config.yaml
n_head: 3
head_dim: 32
d_mlp: 320
norm: "layernorm"
positions: "rope"
init_std_qkv: 0.0757
init_std_o: 0.0
beta2: 0.98
steps: 11650
dataset: "wikipedia_en"
Each number is 200 + 30 x the weight over its row's rms, rounded and kept within 0 to 999. Layers, rows and columns count from 0. The size before them is the row's rms in percent of the matrix's.

# gate: layer 5 MLP gate, 320x96, rms 0.118, rows 202-212, columns 0-95
# up: layer 5 MLP up, 320x96, rms 0.107, rows 202-212, columns 0-95
# down: layer 5 MLP down (transposed), 320x96, rms 0.131, rows 202-212, columns 0-95
gate202,096,186,197,200,184,267,183,184,222,232,213,164,194,207,175,211,195,229,193,216,223,182,256,251,184,216,187,183,178,182,191,203,152,232,175,171,194,195,242,173,234,237,201,230,143,172,96,186,231,219,222,174,159,233,186,138,174,206,171,217,207,213,200,151,221,209,206,228,183,138,201,217,185,252,173,172,231,208,193,183,221,172,224,222,179,224,182,222,222,227,172,204,246,248,203,275,185
up202,098,179,242,249,153,187,216,220,258,162,159,183,242,180,192,169,207,242,221,204,248,181,245,157,259,201,212,224,206,205,154,139,175,206,187,195,189,205,181,193,198,173,189,265,192,170,198,223,190,181,229,194,227,190,257,192,178,178,221,170,201,190,189,225,242,255,169,196,149,190,162,168,156,194,159,249,199,175,195,260,244,226,153,165,193,189,229,187,201,200,220,189,216,194,210,170,147
down202,102,165,208,204,195,214,191,189,186,206,200,171,191,208,170,271,200,180,221,264,209,218,173,190,202,192,250,224,238,186,152,289,185,195,232,239,201,191,138,190,191,218,236,173,168,189,173,170,184,241,192,190,230,194,150,198,252,164,156,196,170,227,214,199,215,153,237,184,194,205,137,173,213,176,250,138,220,226,161,239,212,190,235,173,210,200,191,214,238,169,200,195,170,189,210,269,201
gate203,092,167,220,186,192,159,179,199,224,285,217,209,244,170,222,177,191,181,211,224,185,233,222,183,185,149,148,190,183,146,178,237,169,229,160,198,212,217,150,149,215,201,215,197,169,189,248,166,216,202,206,157,226,166,175,235,142,221,198,213,172,188,171,213,205,225,133,225,222,178,238,221,231,203,154,266,147,198,176,235,236,191,165,201,208,200,208,161,194,215,184,220,219,242,213,148,213
up203,095,198,221,205,151,241,120,199,197,185,160,178,229,239,219,178,209,184,208,191,211,217,246,234,194,249,234,207,214,150,257,178,164,176,158,194,234,173,203,213,178,191,211,230,143,200,194,246,231,239,144,215,164,222,223,228,172,194,186,170,219,146,225,220,213,236,193,228,243,192,190,182,266,201,238,194,185,247,178,226,209,230,221,179,207,185,200,132,227,174,149,242,223,174,209,200,212
down203,089,221,207,181,176,275,177,227,215,221,229,194,185,232,211,199,214,241,157,137,237,184,170,172,197,194,166,175,188,215,203,218,193,187,221,261,189,155,215,217,268,249,203,185,207,187,172,162,196,223,246,211,158,224,225,212,181,207,233,241,171,190,217,177,192,175,231,207,169,202,215,196,191,158,205,224,175,146,191,146,135,169,181,171,208,236,184,171,196,228,206,254,195,201,152,273,242
gate204,104,205,180,196,194,194,206,217,196,213,190,143,205,209,232,167,206,210,271,221,163,205,155,248,182,189,150,207,199,202,235,212,163,236,227,208,203,224,208,161,243,193,193,222,125,235,200,185,192,221,221,196,211,222,244,146,181,151,229,232,158,147,234,182,196,210,197,187,200,148,161,156,227,244,215,159,212,209,199,217,176,180,257,217,259,152,192,154,196,201,230,177,201,204,134,170,235
up204,109,253,186,188,192,246,195,215,235,189,216,198,144,218,205,209,219,235,243,209,150,178,223,152,219,164,194,202,231,179,169,220,217,218,185,203,170,184,290,208,162,192,239,183,178,224,194,200,260,190,241,215,173,208,166,212,182,210,228,203,136,171,264,221,183,193,211,214,175,153,148,208,274,236,216,185,242,202,214,245,193,229,245,186,221,187,202,195,208,195,194,168,196,197,194,121,207
down204,107,210,207,241,183,196,182,234,219,206,250,173,214,158,155,157,175,234,153,169,213,195,268,163,252,194,155,195,177,190,134,169,222,178,238,265,216,195,192,168,178,191,196,165,170,190,257,216,184,235,215,245,167,232,185,181,249,211,216,228,229,186,159,228,209,160,212,253,226,211,222,156,164,192,186,205,173,191,192,178,164,188,231,283,199,220,203,213,174,185,185,210,195,172,224,189,200
gate205,111,230,166,200,240,190,192,154,163,219,202,178,185,178,221,187,217,191,213,232,179,202,247,219,242,179,232,212,193,231,219,200,158,213,196,202,223,206,232,152,236,198,226,197,188,191,218,210,156,201,145,166,205,220,200,164,223,232,204,277,196,224,231,175,200,198,172,180,211,180,209,250,151,175,212,200,169,240,141,206,197,233,172,211,179,234,169,196,175,266,157,225,110,228,231,161,130
up205,104,173,218,235,192,201,247,200,226,223,233,205,204,165,185,198,214,145,166,197,223,143,234,231,210,185,234,253,191,182,219,180,243,150,215,191,200,173,175,214,174,161,194,220,226,196,197,197,208,178,226,159,206,144,233,219,105,202,244,207,180,183,197,217,243,216,155,258,207,205,187,169,174,187,244,210,176,188,226,224,215,199,222,217,222,191,166,202,248,143,197,143,213,248,136,227,235
down205,103,200,151,159,177,187,220,196,203,280,177,175,161,198,213,172,201,226,214,216,201,185,226,231,207,203,219,171,146,169,234,188,194,214,178,210,263,241,233,217,256,180,197,230,196,218,192,103,194,186,196,223,252,218,199,224,264,199,227,218,218,173,195,234,167,183,204,185,167,174,212,195,196,165,210,191,204,183,226,188,181,281,217,224,181,216,159,163,182,195,210,137,137,225,189,167,196
gate206,103,197,211,261,201,220,175,191,231,195,188,175,222,164,209,183,239,169,198,196,226,199,202,185,189,239,203,241,238,202,192,254,190,198,189,259,156,253,172,144,175,212,221,239,190,165,163,218,211,215,201,174,183,188,252,175,219,247,140,182,148,180,160,157,180,195,202,164,130,204,223,188,108,176,191,220,201,166,198,214,223,195,200,184,193,267,212,193,178,197,190,217,169,202,263,227,202
up206,096,208,191,258,233,198,207,226,188,180,186,213,173,164,209,201,206,178,199,228,239,204,236,210,239,232,224,272,229,213,141,225,174,187,197,192,175,154,200,181,180,198,165,196,215,174,171,269,174,202,216,212,233,172,193,154,220,236,173,194,197,235,198,247,170,166,238,218,175,152,164,181,210,198,142,177,245,161,180,200,171,151,214,184,208,228,186,236,227,187,174,224,235,269,232,259,248
down206,104,265,191,238,170,242,187,246,171,217,198,199,206,189,144,195,235,247,144,151,189,179,179,202,225,260,171,232,221,227,204,229,213,180,214,271,168,214,161,228,216,190,183,210,207,217,184,207,194,196,225,183,240,126,166,173,179,220,169,248,184,212,186,204,176,193,246,180,197,171,187,167,201,213,186,188,221,222,179,171,241,157,199,188,230,155,199,270,208,191,193,164,157,209,149,231,167
gate207,097,141,204,167,178,225,169,218,196,208,233,163,225,160,178,246,211,225,281,188,193,143,236,210,216,144,173,203,192,253,205,194,205,252,161,201,138,191,147,209,205,214,249,206,266,191,218,166,212,181,200,205,178,188,194,209,232,268,190,189,210,208,200,240,208,185,179,201,201,239,196,210,201,186,241,238,175,186,244,196,184,204,136,163,151,195,204,232,197,179,185,205,155,179,177,160,238
up207,092,187,139,194,202,156,159,175,182,172,198,183,190,178,149,231,202,213,221,204,252,144,217,268,199,233,161,201,159,243,201,207,235,158,178,267,193,203,171,215,251,162,150,199,228,235,241,191,144,214,201,239,251,198,211,172,251,209,201,230,202,181,193,179,223,184,234,238,200,220,259,188,237,212,194,180,212,192,196,183,213,172,152,181,243,225,259,217,209,155,181,192,202,200,205,220,213
down207,094,203,212,185,199,233,197,239,176,254,174,198,206,239,191,183,202,226,142,208,210,172,166,162,215,169,255,161,207,194,217,188,223,231,187,157,261,220,272,194,183,211,199,188,231,170,212,226,237,254,219,175,235,236,175,214,163,188,175,174,189,195,169,215,178,176,175,202,242,227,182,205,168,207,236,203,163,170,229,252,134,191,174,275,201,182,157,231,160,177,160,192,251,166,194,190,180
gate208,101,219,185,175,189,175,207,180,170,222,211,195,230,171,206,196,210,188,220,176,225,225,210,193,156,207,202,220,216,189,178,193,154,194,259,164,210,227,176,194,198,205,173,212,249,257,183,198,180,251,191,186,211,225,213,225,168,193,237,257,133,153,233,209,209,179,179,165,216,151,193,207,179,166,230,216,194,209,155,253,181,204,218,196,174,150,255,198,125,167,234,272,196,206,278,197,152
up208,108,168,174,259,193,236,214,206,143,179,205,164,249,167,218,228,206,220,246,174,180,135,159,205,223,189,174,177,167,178,199,225,186,194,207,247,204,191,197,174,197,223,235,236,192,243,200,226,164,215,130,242,215,171,207,182,201,220,186,179,224,184,174,158,227,170,242,220,197,237,159,211,147,226,228,191,183,255,227,192,153,189,160,240,238,226,164,232,232,171,157,182,209,249,194,168,226
down208,105,188,161,162,231,227,219,192,204,238,190,222,212,198,192,191,245,221,210,250,216,213,209,212,243,215,190,193,114,202,207,161,195,202,153,243,209,153,211,175,235,196,245,217,117,165,180,254,221,200,187,220,226,169,204,158,250,161,216,125,227,222,179,178,185,206,215,211,169,241,220,246,183,235,165,154,182,203,213,171,237,197,206,179,200,221,231,176,229,181,189,204,138,181,174,208,234
gate209,105,216,215,195,214,262,203,161,261,208,157,194,243,157,188,141,214,171,186,203,216,235,192,193,206,196,264,184,181,170,241,209,231,194,187,206,227,217,220,189,201,152,168,174,161,188,216,168,176,219,165,191,220,200,172,154,226,242,164,217,220,245,193,189,189,211,166,261,167,213,208,206,161,179,206,212,159,255,183,252,219,126,194,209,226,149,204,219,224,209,215,133,198,225,251,214,178
up209,106,217,204,198,266,207,266,226,215,217,205,166,211,191,240,195,197,271,201,194,192,212,212,167,147,253,212,209,209,247,198,197,232,168,258,182,204,237,178,225,218,220,217,245,139,163,173,173,220,185,223,185,186,208,259,183,190,162,180,204,182,217,238,214,231,161,158,221,191,208,211,222,136,156,146,231,208,225,199,184,181,195,247,231,212,224,227,218,181,237,146,145,201,195,224,169,214
down209,102,213,196,225,189,278,224,205,170,207,207,183,225,216,229,166,184,173,207,183,165,170,197,203,222,218,162,193,223,169,253,215,190,210,193,150,189,189,123,167,182,200,158,199,222,196,224,209,162,195,155,222,236,206,142,150,189,217,221,202,231,286,277,208,221,227,184,237,197,229,164,186,183,178,203,222,208,174,183,207,232,200,121,229,223,202,188,248,232,198,177,205,242,185,150,182,194
gate210,095,216,234,173,227,221,183,188,155,220,218,225,185,167,168,220,172,233,210,240,226,202,235,257,182,231,210,218,193,176,230,231,180,190,192,172,197,267,205,215,201,247,215,215,131,237,172,238,182,234,177,142,180,165,185,144,209,172,208,216,201,192,145,164,165,183,200,215,123,206,208,247,165,213,214,206,183,243,152,224,207,155,212,196,195,226,236,163,257,154,210,202,155,194,222,195,180
up210,101,210,208,157,231,120,188,172,163,231,221,226,179,207,177,168,212,166,203,230,205,243,203,234,205,172,188,206,159,240,264,181,185,209,242,187,195,138,199,189,222,275,201,218,296,205,210,203,208,179,170,185,125,244,204,188,208,193,206,161,209,243,203,186,227,228,210,185,220,218,181,254,195,202,243,244,190,208,226,244,236,195,180,189,218,139,204,199,239,192,177,174,205,213,203,183,194
down210,104,172,180,216,201,214,184,248,185,192,225,169,194,189,221,220,208,251,206,185,156,211,203,207,174,229,240,200,207,189,224,249,179,183,209,226,163,246,209,166,208,239,187,218,219,224,204,227,180,244,150,163,114,222,218,222,201,138,205,196,193,173,148,220,206,222,192,203,179,261,228,168,175,234,213,227,169,162,189,208,223,203,255,224,192,206,155,131,257,220,183,179,170,245,206,137,163
gate211,111,193,208,252,250,218,233,137,217,176,174,162,224,146,231,210,221,241,153,174,209,206,197,194,191,234,180,189,217,203,257,227,239,200,175,209,209,214,178,188,230,146,146,243,169,231,203,195,179,168,248,218,229,233,229,144,185,177,185,161,184,217,207,198,200,192,233,173,211,187,225,239,199,244,215,169,189,169,153,174,248,189,178,146,234,230,181,242,180,151,219,205,138,223,199,227,220
up211,095,175,196,180,155,186,203,168,175,198,168,162,104,160,177,179,220,183,237,198,185,226,157,192,218,169,243,227,142,202,232,176,188,186,256,197,213,192,213,145,190,150,194,227,185,208,188,229,197,158,178,144,218,227,223,176,208,227,204,249,180,140,211,148,183,163,216,203,176,175,159,208,192,212,141,188,176,223,228,258,210,202,193,205,225,234,189,226,250,155,192,210,238,208,213,174,228
down211,097,163,171,178,232,203,152,171,233,226,204,209,171,194,208,194,227,196,150,272,224,193,183,212,217,174,245,206,254,232,198,219,202,224,214,180,175,198,188,213,205,188,216,251,249,181,207,114,179,172,226,164,180,196,186,231,171,190,199,183,165,187,224,227,203,219,225,172,183,184,202,190,232,156,149,131,186,171,207,210,208,209,237,165,211,183,215,138,174,248,226,222,181,231,171,289,222
gate212,101,189,221,181,180,172,217,220,187,149,162,189,171,133,234,263,205,187,195,182,203,257,195,182,137,231,226,162,193,212,221,251,185,157,202,174,231,213,179,174,228,194,241,220,176,163,223,219,229,216,208,249,185,239,222,186,232,242,213,248,217,229,205,161,234,185,163,172,135,219,212,185,219,165,176,215,195,200,151,156,172,205,164,197,185,168,224,202,223,193,192,198,230,262,221,136,221
up212,104,171,197,168,215,172,200,243,199,219,204,156,165,197,225,177,141,177,147,205,225,179,175,168,205,246,212,203,203,245,249,176,198,220,169,149,273,178,192,216,237,183,206,277,235,175,211,118,197,184,216,186,217,160,224,238,210,185,212,211,172,189,232,200,175,236,160,203,179,220,182,171,222,208,147,239,208,184,207,168,201,227,237,232,189,181,161,258,223,212,241,227,185,225,198,207,151
down212,105,221,190,213,238,221,217,186,221,208,171,238,232,196,174,202,225,196,223,157,139,249,255,190,204,192,191,213,234,216,190,250,192,182,127,197,174,218,196,232,165,153,240,198,222,208,178,237,214,181,220,214,154,194,210,203,185,216,206,226,231,272,203,193,250,234,208,188,222,223,165,169,206,237,177,192,184,195,177,263,94,200,191,185,182,210,175,200,178,191,154,198,252,222,155,180,163